python train.py --hidden_size=768 --norm_eps=1e-05 --attn_scale=0.0884 --bias="none" --init_std_down=0.0 --init_mimetic=0.5 --beta1=0.95 --max_seq_len=1024
Each number is 128 + 32 x the weight over the matrix's rms, rounded and kept within 0 to 255. Layers, rows and columns count from 0. Numbers have three digits each.

# down: layer 7 MLP down (transposed), 3072x768, rms 0.0265, rows 2451-2517, columns 384-447
# gate: layer 7 MLP gate, 3072x768, rms 0.0416, rows 2452-2518, columns 384-447
# up: layer 7 MLP up, 3072x768, rms 0.0395, rows 2452-2517, columns 384-447
down2451:165134126135149139131125073128098166105087143157151115169159113149178166103135084172163154147147158137111165185107133190159177079119136108167131144084148126132162128200160183120123122136147111
gate2452:135180114143097093156170068120097173141164126080153091130085107069078099089115177134118137085167129106137138085100136090124115148194124145072116108173042140127168150159096131097157145147099117
up2452:207067115138219188115125193119155105037089118111108152138151119157144116168114147130159066157150106115120053140166136142145155103091108130169119117093160101190005128176144118131111142124123134
down2452:103122111151104061067129140133042159102160047112164079095060052023084151149156150086178084127133108131074125074143154146132154145085160149131087135192107164112165122152133145071148117137055134
gate2453:126097133133178089047187141178100142150208180080097160157170164048099156098098140154168139092119123074174102167139132089152116159133153112128126058170172153138162139110148101115154095092083126
up2453:061193038165175118109158135137121113158087129130123122094097087116173137106124136158110158138142098114127141129154082125153157123130188116156122135140158179080119137119196122067152119123128130
down2453:067192108115153084147122149119120079107105048124112088157147124135060139207136081137160152130108125056137134125066092137160170108133168126094138114047120130015118150131097186140154045140057122
gate2454:135116144167112071142134125146103134122076092133136086160135109090157115139074151175096141156090076143133120141113046119124115128119093138164121122152135156157090129136099100130124166096111111
up2454:124154122141118115134157146131097088079119107114132117166084114144090180116105117127164145073191123131104130152132123110107161160155213125084117189067128103094066116106122168219125121103124169
down2454:158197100096114141118139101141205145144140130115153131148094132199153107122129159167102079141126155180129165167210112082044151157147137119175084105105113162140121100129135125162129113128095114
gate2455:185162101168145115182112132131088163112152150175170098145102076043120133166136135119120110134123110159167141164149156139129130108183197115133165158135134114159105153076093120145094114178135143
up2455:158117133203135089146103170093104126108098168101106099140083086121109117140193163113076093107091122149149081154110111142118111169136180021097130122102137100157139095151133147174107098171083139
down2455:146139127098137103122139041119151069147080118025069070086148204116122122116174174102109161113090116120073184073135164120124142142107152108108050176141111124121173121162205135133164138146155154
gate2456:038093133165105124083140139182146078113093152092114174119127098138113119125170123132069127203141145117155130141162154104139121172172180135157087128139142159112154103070135070103108143132113141
up2456:108136126141120119118148177118117166120133162150192153081145103107116113131147101136152131087129174152165160115096149110116063144127149136104153130120154155199100094180150122137132074123086148
down2456:094180149082075154169181187148084161146072146132064155090130098131076127207141142076168139135139076128132127146170132155112125168126135136080178123149193117135081139121116137118136125132086101
gate2457:142181137097198166153116142132147133084163066160136159146067133131065177063147130174113150064109092121141133114150157129094138108146127106105113186155116147120142112129142125121068176106116102
up2457:082116141092152099168156098197164114144136134166097134114069132132083119084083140154103137159136093127105109146110093118125148055223135076151137112203178129165152063108143100106112167085049193
down2457:098170122157234121173076077099147184146104103123113175151075158159165146105146134102165138108115103164112119126108107105147107116168105081124123179104126138079116119065113181108052138139137148
gate2458:150136164122145155125127033125130138129104098132093140138094108141142115158169147099121144133178152139134122119129079092124178100138130094144121180148064167188118166093123108132117094171129127
up2458:124097124112153132092169116162173049120177132109151164150195132083173119136181156136118104197118134154135090117060147181096153083187059155116114094148127119131101128146159096181129095134069146
down2458:129079104149094189156162108112074125162154187105133104197183073082111174144104179124091183174102174125142123106139118138184095125151136104127108123133153195112085114127144095169149132132104123
gate2459:181039172073144138106086135100096114171123152141035115139135114101151151120079162136157156132141100124096166075153094116184103110110119112070127116089078161094082077131134108080167095105137181
up2459:138096155136092141134151112123112131088079143108085053121101096091176157119094143132119071088093126109154155211234130128114083132146134156131083142178115131169102112138185158144102136128151148
down2459:134147122189106077179183099164097120134146150131098081132095140093110145171172146194157104081111099119145107115155080147162112061146119157109152083151176147114204149089120180130081168205104189
gate2460:132100153133166093129194087127095107188099125156194123079106127146176118134113132089127147128107076131105085139097127119127155142141149151162088112078116131099112128148116077119106153092132131
up2460:163125108180106150193116113125124143118126156192160125089121198132126116178148108098177114135146155130163156181174119154170147157144126101133119110151071078135139185126105115161170130114194113
down2460:110118157130173103069122139102122143144139126097146116136116067120130133082200134142097163135066160130136163078129210131113098125093114152091105173103154112127189129115117089120175154100184128
gate2461:106129197172139140155114126136165112052101164099168058090125084173135103131117089098101129104150130043089107114133120083155111137098105109144132174175135188153134165157149119146076154174085132
up2461:144155173148159115119101042163106091079119093122106185127079129125070150163128111122115132101172081065188146155157137131180161152120142137139160188172105126155151136148144108129111117111070115
down2461:121086139064146151131167088129175177180185087104149153144142115080186114134120105108166166127115117102141090165145189125132163179098178140113067154165134108201133144114103128110236148185126147
gate2462:121134100152177096123102126080081136137138139153119121142183142059159095097077094141087147135123105103103122151097112113187169151128158106095074113211176165099119119169086111113130142131094147
up2462:102161164165116099077125062117151115209115138147152143110149115111115109141131116092135109138181153165096185096157139129175157102192119084146154140106155124124116097145118125182196129131114149
down2462:134134134153130106137132145070119145128151174144144130171062112147090101099094082114114071158077106132156041149126140135113151130093096135130147104174196081111091107149146130182120115137100095
gate2463:164143196169137133134062134113120160160106130062143122063115101096191115136086115177172073159102156121159084106160156081092136148078161188096115134060150142162108166143092149150152189089097112
up2463:120161135153143107109150123162171120137055145145108172160180105106131102123136127051117127119162125108091142102111131067091083182135100108149099070191161164136125096153098088127135139143123135
down2463:209105064141156129114192139120116134108031132090144148083133151097162096118134175186105160108154071139106131150113118086127153127149124127148135121097164104161099139107127094117123178141100201
gate2464:140126094177155110102153108143103119147077153121112163107096056110063042130167166154133107143164138164105105114137126131141157130152158148148111186108109118119114132103132158084127084135133151
up2464:139101101114106120123160116137160128112133153141171088087063128161108092143163136121126147139141118175139142113143155120209024131130084122158126067086145130153133135107125165173091168138128101
down2464:101208144149071097129084171147200170095150138125130135138152139136161164189139129120134092118155127116110187065089137111146114110084122143090072112134161114161170174180087131128140119104147070
gate2465:119124147089203126132116094075162119119113086142122106145146092100173135088149124112125081114144149151151110165123061118161132087102134115149134149147104147099100146141130129140179149123158103
up2465:076063109159132134159109128099165105105132133119069120112147125157129135060146108133108098186095131103116108120102116114108130126095135072189137115074138106143083177097172110115096163126121152
down2465:113125136120088138122131150130163112163161119139122106155157121113150159140142094124126149155107168151115127129133087096105109121123136096203186073116090103118128148107130056085080171149094187
gate2466:169088139152131145103129130122137141122060127177090106126132151181167081133146123092147091153080101121184099108123132157141120075127136124162133144125125125090115110137162134110106099125231136
up2466:129134131097110171103085127121124146136135081107131105134112133181123174112141127090107148096094124134117135156071104144086189146194163176132102095200102155105140153123170129170131125173091174
down2466:153128096102125106138143144137133123156119171131104123107146175086112156154114154122158192198105144120193131117074104126131093154188180198110193089136177079178130161150113163152128133164123179
gate2467:134118249115128076119040137139156155101155125121091128137071111105076165155169151125066102139131140162107119107102170095141143132138130111122138128143142128074063131138087121109152154079127168
up2467:135202129150108148090068152141143098144130111017098139158139147104153149107156138175114131168147101151131146132116092163209143100129143157103145185082131124134144126093072125096119121130122179
down2467:132118109105144164202114136135097101081121109089103114093134086138120107114121114136129162169217159131109178152095130203110154134152107111090121118095105146127176125114116080091139135073165174
gate2468:083135137082101079151130131204157118066097196213197124147220192148144102075148141103104098149126140100171161198113087107128126095096160138142160140156112138153152101134112158147103092125124142
up2468:181164093147113125143096124129109122178176124105134113070048094101074155132119125163180090122124114101069114104148171137143163160164072109128096137059150106138113152138112126104169122082132108
down2468:105154176148133127144104089164132172102139150134166123170190155148140141107138108121085106143112157086155166143156085112099105127116141138120145136173141149124163122149126131137101145124144110
gate2469:099141135166123122123090076134109133161137134121120148116151149094116137153092176140109090152151115147142101136190116114191147115163127169119089142174096108139097158094147101124130136147053150
up2469:077127113134067174062133150087172078129176168153131174115091104147071160165166129119150098123083110128146078126154114099148157112200096125074104095104169121099089005119166074142141115147142133
down2469:102176122207140144162136090119148128109122072075122091126112128144107138161065128132160155132111117161142085207160151092142158179114166072037135151140124101109115133124070157130134150160159098
gate2470:132132117124125104100146090148118086099125145090112121163083148135093120102158179111217158133110110085101113073124136047109125113145135100127109112145112123118108127134172187095165128109126053
up2470:092148155163122155155142109128169166118133153090205116167177076147209127143139097131121128137158163119201135163118149103143146163156200116199160141154188160140127078111097097120182179097119146
down2470:147149114207076099189120189124152108154083110161107128072153117137192143073141059099110140112168125180160233132130170138156088109123105123136128134138116143150159152145164172105148102074114152
gate2471:154134097150123159144146097124121095120147148149115148143105173123117133110118092131125126104165129117164088163169142166145129117162160172151125177123108135141153131165111144118141173122114111
up2471:065140138132144132129140069147142137098108132090093104078127127160124139125086174113189192114072120047153119099097141154113157121120088151134123157104153089145112120133127116124120156068127134
down2471:114106123117124135131117060120204130134087109107114122105169177131189178200119098121212138126125126079102161182072147123148124130126128094101138125095132104057130162138135125061150178151115139
gate2472:172169151152151106110087079172114140137054108135130116061076139182167140103074179088185185121146123103087082071114116089162157162096105087113114150117131175105127153138089132147163064087124129
up2472:125107070130151117098147103126135120200149115078119124133109067092143118166135117138173177194141153154135134123084172111127151116115091123119208114132153140158148149079093081141112150127141124
down2472:153149090103134130188189075119133113152156137134087085164102120098113100136180132101158158128172183111151049069160102092093162153125114110080106109142065169105117126103107162140140078125149163
gate2473:171073121133095138154113099161108081081137190142150144102116162137119074099085136180105143126109113115105189123167146126117087169124128157118098150111127092132102163152152132100093143125102168
up2473:097108128128149151164108055112151151097143093124147132111079134144131110151152140160098097111129193161128138112120115061124117181145129109145096147159124145172130148152117162160102142112100098
down2473:080151140088148112120118131080145173125174086140083086220164084119135164192165142103042107135097140120116097148110129129120167114082147154158083096100117162077155078159106106128183099151119137
gate2474:122131111198101110099130098183123115149110122138140037069077076095139113157142153189112094128173100082129148148100111108117105130145108141104087133142123129077141133191132118061043143127126168
up2474:170130123116110156170153102101150124123123148158075080146122166096126087152179092099113108121079105128124119103112172180095160153116134108121110104138148115161125199103147140149105174122112164
down2474:124134103125217138142139153145160154077129136140124153188147146131173152167137156144135150070122151124172122099128173189113187127089091111140099113131137150151091165107111089162165192132161163
gate2475:122064174107158124146102041071119122130147111083101117107140143067156097073111143119183132123167093150080124155144142147167139162157112203096091136118101144127093129133103070144200114199043159
up2475:139133115122089160063053137151152100117102103163135121166140130069109114137158130181096147075074056092142102112154136087191111125114139136125119139105152133169125137123158241104116182200130074
down2475:113146102104166099105080128089170162165136191105168106094096118125090088133163117152147111135102126045126086113108103092124083097181083196092166134092127141191081141116082130170190110163127095
gate2476:114094101132154105128141117149196128123136147083120062091125137171115119110185142167141094161095149160153121161108101103161073151140105104097104120144130154092120139130112107101115110105118093
up2476:112075133110181107079098117100118158173134132138161100131152139093112128131146111111184169117182086146159084131126130082133094153136135170088134137097082158119099182176149159069172127104163122
down2476:109065105138133117198105137132138139116178159143135081124116096112181156166165129117151109147114174166100120133115125150108146093101111132127102118142085129116139165132117136099085137108072155
gate2477:125086143161120093101083098029170081105124165182086105122100144111108147085123206099174112163121110162091149121157087114103120121143132167112138167075139162129092136130128135171089104156184163
up2477:129177097128120117096124092159126105134138145126133114088204131103144060090106176117112167166100167145165130085119111138123150143137131107152147146135096185129144139061095113109124110166120079
down2477:153069093178180116192147119151181057141128103105150135146137190130114129171170067079105177150100135152101116131108078114103113094130187170175153107135116122141144181100143182119152090125136141
gate2478:196145101116117137088130065173139167119110085157132149145133144146130108140109103126119167206090039148135168092062051168193146159159168140165082151135132104080101091095151149079118151163115151
up2478:118094082130188112152173117141156174165154112150110127138067128109131087091123138127189122106095087110113134134146099144151075149061143107147114149168117158220138094096117086090162087093183084
down2478:148077069171097184102173099031139120101200090119104109123075097113077127147137143064130168089076135143184171216134105093117100098182077136168127152093120149066097138138141106148155154178170136
gate2479:164129102096131152184114143086125053088121146140126131086068148196156123075151101137122134099152153129123134187104109127135144118116099126135104115126167071112134100115099187114090134111109175
up2479:142158146116126196086148161121111189175133132125101129112129157166152164047069130141142105090150143089135176132152144104165107120182133075129116106129132111100118125152083175166078186100147150
down2479:106126130121082133085125155122167159139174148121178182180132172071092155104054122154120165124125093109136107127140153129078091137162093088166096086128105127152102137100136013120125131120167083
gate2480:115106200121092085077126099096159106065153152162126128177162139138162094054131077180148102135111146131137123134116101135131091123171162117080208095139163132127068149091156134090118095117151145
up2480:160155074148121142098131135155185158136088156096131134093139083089149168110144157140131165134112175091068121111112170129125061135146124137194067107179133134151192110118174087147163134078135111
down2480:181079126130080203057154177147156132117114121099148121128104173142071137132111173121122154119085062171128085083088173239080179163182147137099098136128121156115098130113170123139149108149099138
gate2481:161124150146165090200105092120111143106095156165130171153115154087102129094060135114142084135157126122160163189166105123136120083132131117122153142206146181157108087127126082090138169128093177
up2481:137042078118200161124124175136153156110123135121195081145092074128145165136175129126060146079130190169107135098127080150156085136132143147111104151116115108090131193087121058127151093126117154
down2481:137025129178119159108138163137103120172157112130141164089175143142079169149116101153151122138110121142120097110164175119141125147133156126146111145102048153056160139117113162053155129096172093
gate2482:111097142137134152090117150115102092144106080139127153134125170116110134107087125157178096112172133168103070120149111118129126122043143117148128143135133120110148136096117191127158145188116155
up2482:152145129174149133170175125141152127110122092147116126184101113158131124127120122167162117147123103148107182213119085145115082163113083172131127137170176122119114112124072101107133109140199088
down2482:106149141144153114079102125098089160133139135177135157162154120177117150095206101172133104132097112086150147114160109125142071127125091081081114139100095106074121168117134192137106106139108104
gate2483:056131164088182045044177095156195117163154148129112152134153177153168087098105108122134093136116117158149157161127102125114111152116192110072076174137117159128168122211094167136185111088119163
up2483:094099167194178066077079103152132129187149146144119151075089174130150181129173135128181074071151184144168155101151156117183145105116195128134061094133110095164146110110162166160145139093139129
down2483:139083102151140106157131181143148102133063116187079120113171163126089212182099107149096127038133110132111155089093154184174204138170139126155054114155164106093147103093142115178108195095119004
gate2484:179175098172119114117109137111136149079151158174122066120110159150118094097123153125116109065109150137160130096241149193196116140108146120120142153168122152122107147101139008139111087116135085
up2484:159093096141162111126118167149171120151150096158153116143110123165190138156084062082121072162119113112123154126166172129123156154121163150073157151171115136153138166160066127153141131139145144
down2484:092111094100087149113106087160081176135065151141110075081133061142062136071102131093132115165100074172152047166157120137075084143133141125121101124110141134133131114149159134150106134091156110
gate2485:116125148192135095019160054137122127082127127112105104182121093109128101087134130140157113168120108124123107154144126111159073115193144124080178111159141127136121145126134091125167182140123165
up2485:101108143130082118129107124057113120159174130088120155108113132098136160129088120086097107121118120125122165114135083060122158119138091147147122122150106152163160113139155167133141087122133145
down2485:138087163159169125174111169147107119195124097108098126169179138123124122097175201054141056153117118159194152191130116116083160140080140128093121115092154083099140076161160088120152079095114128
gate2486:203149098088131134122115127151166118087117121104112081122153087106178084083117154113132075175162106145138133102174128156174083098073197149117071179108101093123120099092167166107186178149083168
up2486:104156157110087128098123083085071129133150122174114139094120155113115125156083106111151111091111137109130133112108100118118107163141123093121076086056104130156122104129132101181105155122172095
down2486:119140145082128116095116145113134118072114142129155149060185121149155094177124147089132190166158100133101149095117119066176073135140147094128114142150140140132141084111143141136130137121117153
gate2487:162113099106133103167096159117061149114096142161112112080101083118132117115128172125133142161103118127113169136146112104155126162082170116184054125075095131178115072119147116098094124127057094
up2487:127137090146185192105156136134117122110162139073075136182140075138136125131154119082200158125146118134119130167205135124089094099167119118121150149102149138098110119172151096142167108150118109
down2487:148084113109165111136157135074102099130158098161101168121199138122120154122056172099141157154141117098181149162149168132110149175140161156056127128150156043162102136147130056091201146177107095
gate2488:141054136106132116124109185153137156187185126137105150122142146110188123119147152159171135163130079119210145163098098143099152108108157100142142207077101129069139144202091178144158166125085129
up2488:127170180155141072123130054117124127068100126105150082087120099123149090089085092131123119151092152124108152080125120069164115117151164146140130042173150130168178167135197119149123131129147108
down2488:111168098060125156128135079132124164126175156164127099126120126122144148133105162132156163139116155180142081074161181137137137129101183090136132134116145145106084118107117135159131193133109161
gate2489:128079076116087177133156069151088088125159150154125135059108149148157114131085195095100064127134089159118135104086117082153086192138108186124125055131103077094174139160192159161084137152140123
up2489:127143140152125129171169122151105164153142167154178061107116106080140112176144141086116126121077136083176131146159129170141111107158166164151136144150142166134155100140084066155077042103097070
down2489:148092172087162165108131115105173110107142131150130159096090106113100105148119078155127095083128189147136136144100098113050109162137123120173090150099160119112157073182142127071127125081139101
gate2490:134154118160131022150185096138062098112063111135125133057191099101164098092042156113142075117124068140126125101118181102162132151121147116100127183116080153071122135150097134147093116064136098
up2490:084118130142193152131160165137132166186156117150153112125124171104113154118114097149160145072139117166096131119104069199179141137099112164143112108151130143110097133189073087163136139109127124
down2490:146145132181157106129173142132133128200150138101144140100117138085109172106039148108127156144124159113098100124117145127120141106045143180161116104167163067097153067149081168108128095091135100
gate2491:180113054119125152150080113192157108125107095099153086084128099156121130134099167094175117142147131141107157120178140121179162134107079153096130154137131188088070109157174066071136099137116098
up2491:107123202109117138178101124182170150199136153117128126123082175119172146116106150113151100174126136131103098129117036151091160131122100093149098122144128125169117120098068139115118240103167119
down2491:070127132103112141104152068157122091171130121112087098175166119144088104200126099148126116171122144132159140113096056108097151144126102133157069125130084121035146133141150123160080101128143129
gate2492:125063143129163119129090144119127127186138132131112132142130103075160085130131132203066101097148075151152090137118122116165128109140136141139141156113131117103089150156095148128109177103143193
up2492:139139132158065144130139126172128192100118127084148193125085093115088114149097081092163100151151191086093115166115147126138130149067125125101132152124148075131124106126154115047108159077125132
down2492:161014163166144131157090132125080144133140121129183207119082069113142162175107110076169135191151094086104121118107107123161104116104146122178092189051144081145140163142140161115177172106058127
gate2493:147081154079161105104127107181205118174126183156172147104135147143102170212110155135079104138142041142126147092169113065148178087096102117107106130108111088072125108175120142124141166105179137
up2493:112107105123137157143164134090122187149170070148178173145104069114154142178061164095086150105131153125149199117090104103139178133101106110165118196089141097144188064099160128152112123099098076
down2493:179101075121093176144143156142164205125133075173077130147181073170205148082100121146134096146119145176104114111104141134182131153096142208120088105133129122169062146101078130134096173155148125
gate2494:145076118124123126115142061101103158142171095144116142141052104115136123116085145160085141123222201168094098141192120082147133123139081120121105184144104126100092129111147100105096132181106099
up2494:097146154132137164129172117085153135119164099125156166150132028181134170095086137125075124107130111137138132151206153112107150120098161130204171164101087101140114120061141175157101123152114111
down2494:072112152072152092173056179160133162097171070070113135183140104088205147164110113127157132145119104119135114070113136116135202101097155111197193135142155165155131173149125175162084149061127098
gate2495:102112125112111081128124117135154132099102164120135101111099160115109135125120088132157141153131067144159133097092067150101120124154132180115123171151110140099111116101158105127122115116110130
up2495:078143061073139139121129112150078118097184089181111144123105097147091140105095163115112093127169081047112193120136147131109139138110130125117109154135104164151172143166119196188154134152110144
down2495:104106067133102144096112153140104110110133115114164125101147142162164120096125162159123114133117106119156223084150079129178146143091121185104156128175110114119105079123137198130144071074141125
gate2496:148109133139119117114125189138164106108139126083182083062107130138181116142184147137083112097167123084174148112096097125164123124138116170133096141130117170166157110180122161126112122134077152
up2496:150137100149123169130140113124087138136112144124128084115084121101126140216144139134091134101118114107135169128145161087088105109121091150143088148190105146170148101175195114153136150137112106
down2496:105126158121116156162098134174155142097094128118127099134141139087083060157102103129086169119197137108090070101154117107119106139100153109190181084137132146118072065153110142127075114088152099
gate2497:110114124143185122167121127151136111147141104169180202137104175086080124107155129071128144127136142165178129161138095156122103081139184096081190207130092120137126113122175159099150160090073158
up2497:140110121067178130180083128164104097168102096100102122109151123098162059112072173044135099155158128198080090156100075088164119136097120132125116116143121122078098092142176117119154190070097180
down2497:114083127148148096126105095116190137139151149166181112147097197154064108168132142174165144115127156192106091105078132123191082162125168107094117139123152121137155127126133131145179144070170106
gate2498:133086181129133111097122148153098125122123080132131119096114094134124147159135145147098123176140145084142115116186120078112122136117132149139113148145080112113146175108102151108148121101192100
up2498:132168086114099115131120136140101130091146112102184140164167179133148116128142100143130055161151146140107151138160140141167075111098149120101087124158165110149154115149112146132125103109158078
down2498:130149116140075171127097201142190108139079170153168141155174112106176151100107175117165154167142128147139095182189144166149155099167133153108130140094098084120113157115075071079129145133178135
gate2499:100128079107169158124121097133134134126105142108125160119135133138137108130110086109119136124153120077134103139126097137153127127185151144137152124086192183126101191152114054124141113168151123
up2499:161121099088028106114113139122112195090123100171127122120107098109079127122150105105140131132119114135124135120206060166157155171123177130131147143138138120122130131114181114160099165121144138
down2499:097134097149149123159120151106126110074147126127152102112099139137121127161138140150099101109128115074131133189151104125098131050107120150161168127158143185092116110109119128171172111176222148
gate2500:152132235106152100152101079116133119123121141144164117160122117120166100154159108109145116167109139172099130157088078129127118127131129099078069165113115114137124067117143131139165201105143092
up2500:208029108169103165144192140079093142100128106121137102073145101099075096146097111163137130144146197154149093111174140159117108115150164139169143133168120178145102119127168073121123080129095139
down2500:132143146146063114158126077144109135065124205121126086094139085123105088078129101166185108183119148109142074137130165182129114127147116113133133161150071108106134175108113138112171176150142071
gate2501:235147136152080130123109114158095166092135125155096077096160076138117083162137153099133100127133076170117106116109166139136139114096170176131133137124132091120102122078165069110135049185077110
up2501:152134109065171082142061133102158131149123168131126098109143170099128127092120123085120130112193082124147128116106143135166150165114127134150081110123124115179110171074076112091117165168121215
down2501:146093075133105109117153130133084173146072170070153124191167076090131134134088153148190141145164093170096165140192165127112042123191167147139132065147125165110090172108128113193072128093118084
gate2502:134136149162083122125122148078128135119124095114133128139128147155158088110152150121181091112138165092118127189152133143159127105128134166094104133146176137070158105148085080118118050158116088
up2502:144109142176140117142146062144189163138131134158138100144148145090139079145137088101101174096151124132085139105120116109120186116114141136165095160162083106090099106095134145150112090146100131
down2502:138153120145121123136098136087145134131106129145120124157105131122178094179116120152072110137181083135137152156085131190143171110166122110145162106162095123153162134148109164069089093093132143
gate2503:128099139138110104052145136166131114107143121100142147186074157121143144164131095113109055161149074147123147154106183103201169116187139112108147159121132133106118125107093174117179122074109139
up2503:147145137120166118120178166148092156142136176154129172129082144148096124176140112091135131164135107135073115160130126142107136111136158142179152124197129111055174153182115129100132038126111115
down2503:125053147117115152166104166107182145180115107151130103159141101135089120124134093129151131126121151123126114115130171118136136150118147171152066128178162072095160094154139121084095076147107143
gate2504:135151163160151113145101083178108078117149074177140180097064102149114151092114146131143115129113094125136158117147051108105128121123133183108095159176153148132154141145114108099182151130148105
up2504:132141134100116184114148118152123136124169062178182160122057116096096136094142115071103133100153105108127113100089110172061098129128142096103146131120143147120144144146136092160114107104138163
down2504:126146134087134088134163121157043177160112133127083091142194118093131122132116070157110130100093106109111130144163157112122109133053153072141159121146152158107074106177131155077142086138152133
gate2505:130066172162156159136124129171168068102132093113112120111158090098113151111145141142077084147121128157124120141170110100113144128186148159170140195101119158155116148125091127107133146144113099
up2505:140122060125101124104112123113105096157163122138133125156138160122118121129123075109166127143138186167128171124138175157086109094153142118166138124097120137091178092111161129173116072160133117
down2505:116168103134144077122142130092137142132085163139116166098093147193147124047165104111114168166136117090105128110112155103124091114158116169152185107101146080156115109139118147138094093089107159
gate2506:090091193175102168126145072101118050159080123102124058130107106108194163120073163119130157117154095133156148113135078136084136080144154141141141081133156132139095160144093104106169162131057119
up2506:092154088179094119100110072072071081176176132135141142163142144179123119166130130107151169141177136113123089109117146161092147101155082072129121082145119172080148045104092172141102092093162100
down2506:145078208093103108132171145086106143107159094166084120085134142099096127176158127077162119128093111118102134025166106122130133116091137044089117130140130168177067144134135126099083148096116138
gate2507:165149127164111124107109078122080133130084134131108104154107118046114150121093183145163127097095130128164103107063163085166121112141125140106124065148176113137090074088127096148131090136143117
up2507:151146158151113143055105126178131161068083123180146056085163129129087164122071126111210155119166139146048119098149113169087105125133104132106181118110064101120152161157112062088125145132130139
down2507:134133067164124100106138132120098138111138156145102130116154076125116089140105187156162118118108085107136073114075126134151134081187121141134100077159070167121118167119132077182089101111096140
gate2508:104082141186185119170165167135086122100101161138138120138168152109115100152180094139148137114145159052127084132093137118173155115110215163161107139121127154172046109140131102104130154097082104
up2508:161143028150143078100085146156094076089140101095200175117081074121115096166147085126134151147097140087205173118171185097131128078125144136117139116134098074094139164137107100136149109147095153
down2508:178122035190136096176194100115150169094145177094150175151134133152110114150126105153129122119138103092077110187144160084084072088103069109097136066168148147136090183159113134111136131134125110
gate2509:089098154071149158034145123169174129117153124112157045110086128080088101117137169089111074116141059106162039100070121112152151107145153106101114121130133150085108122187193116162128096167123164
up2509:139126094158150099157151134131150114074142103144126134119088154089108119071148126112120152189140121122095156101096107138135114210107109118078098137059111120095172183188158109136153134123100120
down2509:074137136108157197192094146159142166171140075168088106135159153150149142115133169098160136168164136170088132132208086135155141114124145099149084182118127075157125144096117134093187158124152133
gate2510:186068169132083130162100110135087141144100163119087141084111064097156126130151147125128136109097106101154122150073113080107148107174098227096055152158135171170105119089040100101101181138089164
up2510:172123083118086101127137150068105177121132143121173165157142055182126098097100159178086073154078126116108138118151140145130120133097127124151175143101107178173181077152104120163093116134152076
down2510:174094092186166110144107210116153114061149114184133153139092124195107103104089114076124060169141127176107176106133095123127098123102126106148153044144154118098180099148144108124118068119123138
gate2511:124116133194115099139141085120138124122154148104060118101126117077201070109076206079144120158110185151126079104128148116160138174146169118113143105141125123182105130167117104083131126092131123
up2511:112144093163181061093106104136172115095173030159158075100090128147104103133123141089079120167169143076160154146120081116123118112185137162117125158130169077196093187113134169161147173194121145
down2511:095111172105073151087167123142132101057056086152076062035122097111124177110154173105150097112140134103143179113112101114213076104098141127128176111148103111082140116195064135125149118081092101
gate2512:164103105120099132135100143108107119105123069087217096131135155083171101125183111122153129141121138131121088064103160136209093150149160136096172092144125169157114113226168181122163167146097115
up2512:152134118107115121107159093066181112100116145166165141149154129136092133141179115108150128085100107087159118161115181149134182106056129137127157138097197049123120088136089119128107104129147132
down2512:074102134046078172110141098120124159121120134146122129114163107071151178174144112144091144141227092128113167198182145149188170104143108073131076106118158138092159111103127105143074144160115145
gate2513:164145141177124114181142135138178107142152139130185158115117154115080129096090197087133093176134143119145082053081091114144111082116049109133150107132106169091125129166134079191136123136142128
up2513:143136106142063072151086116137141142138112075129159181136066102117099137166153146116068142220126100161157118089113085067077134167130168176119106108128160135162125124108136133155112153146098160
down2513:101151108091064131150056114101088138067101141129152137097161145152129115113131134130198103124143117163100131127132135169151116135091097119084134135119171124105168116088156130110190099089134153
gate2514:126136158134151157117128088103121095133108128060170108118091091144096150128096144103142171111159114162088091108086134107132127153101096122137148136145124092126142082128121129144128102110150171
up2514:176157121132052171094140173119098138136171130165107084124185126141059156177111168128085134134096118081135124175111153150115076147126118143129141131142128137016095122140107103144193148088111155
down2514:125116107117071096114130121110166121082146121134137123157200132153118109143147136060142076177124107133210174091140150146129109114172119147113154131111136136172089095140160150122142185137166063
gate2515:208142125174037092143205100133143119162121133153086116172154125133118108080097116160108085159129106149116173135166092122143106118086130149096110151124147140108118070141162143122150091126093093
up2515:147117113166129112051161154154123103124150124098150112188181170186134103130108089177166175048119107071106176086103127127172115139157110123114088184160125144130147114149092105148126119076102071
down2515:094160116128139137112127146178103146160151126142132149096153093120143144205071082088164110166165139145047129128128129146133113114173142052150114124176128074154146117128154198145118080082124188
gate2516:144144161151186128143182098158084164036127096165166150111154156133143082108109088098162105135145070153163126107134125153130117149123170108139107170168077145157159122116148191132163108138162082
up2516:115120133135120116093154114117130137140084101098106174081111126080143103088130145185095127112104076139116137088142129100136132116078168105126169130155205157097107187151124173124166165113135141
down2516:180100099106143168074101100077138144092118169116159086146099156067084119176133112100108144163139120129140120130204155128125102103102143156103166113161151106058121153108143059098186161132181022
gate2517:075092167132111103164071072164158115137117071148126111120115095069116167184128148148099130060151145111099145112064129083142156125166151125087195150119162154114056156078140135094106131167141103
up2517:077152147140092164115108189122140112091140123130118108171180095167141131118112139117126078175114097139224144105149103111071125141115159105069113160186094081138112185078123144099109122058114167
down2517:145157172147144144105165132099127158121140102110117104123175097069148131184108161148089093157205112099148137102140162159134154160143092142081120089145176149084129106126098139159124088136103124
gate2518:117100171160148162124078120160107134129169131174177144094141141107126091094109179090106120168131093135088170158113142092087143113139130146112157125175122095168113147134150090164106134195133094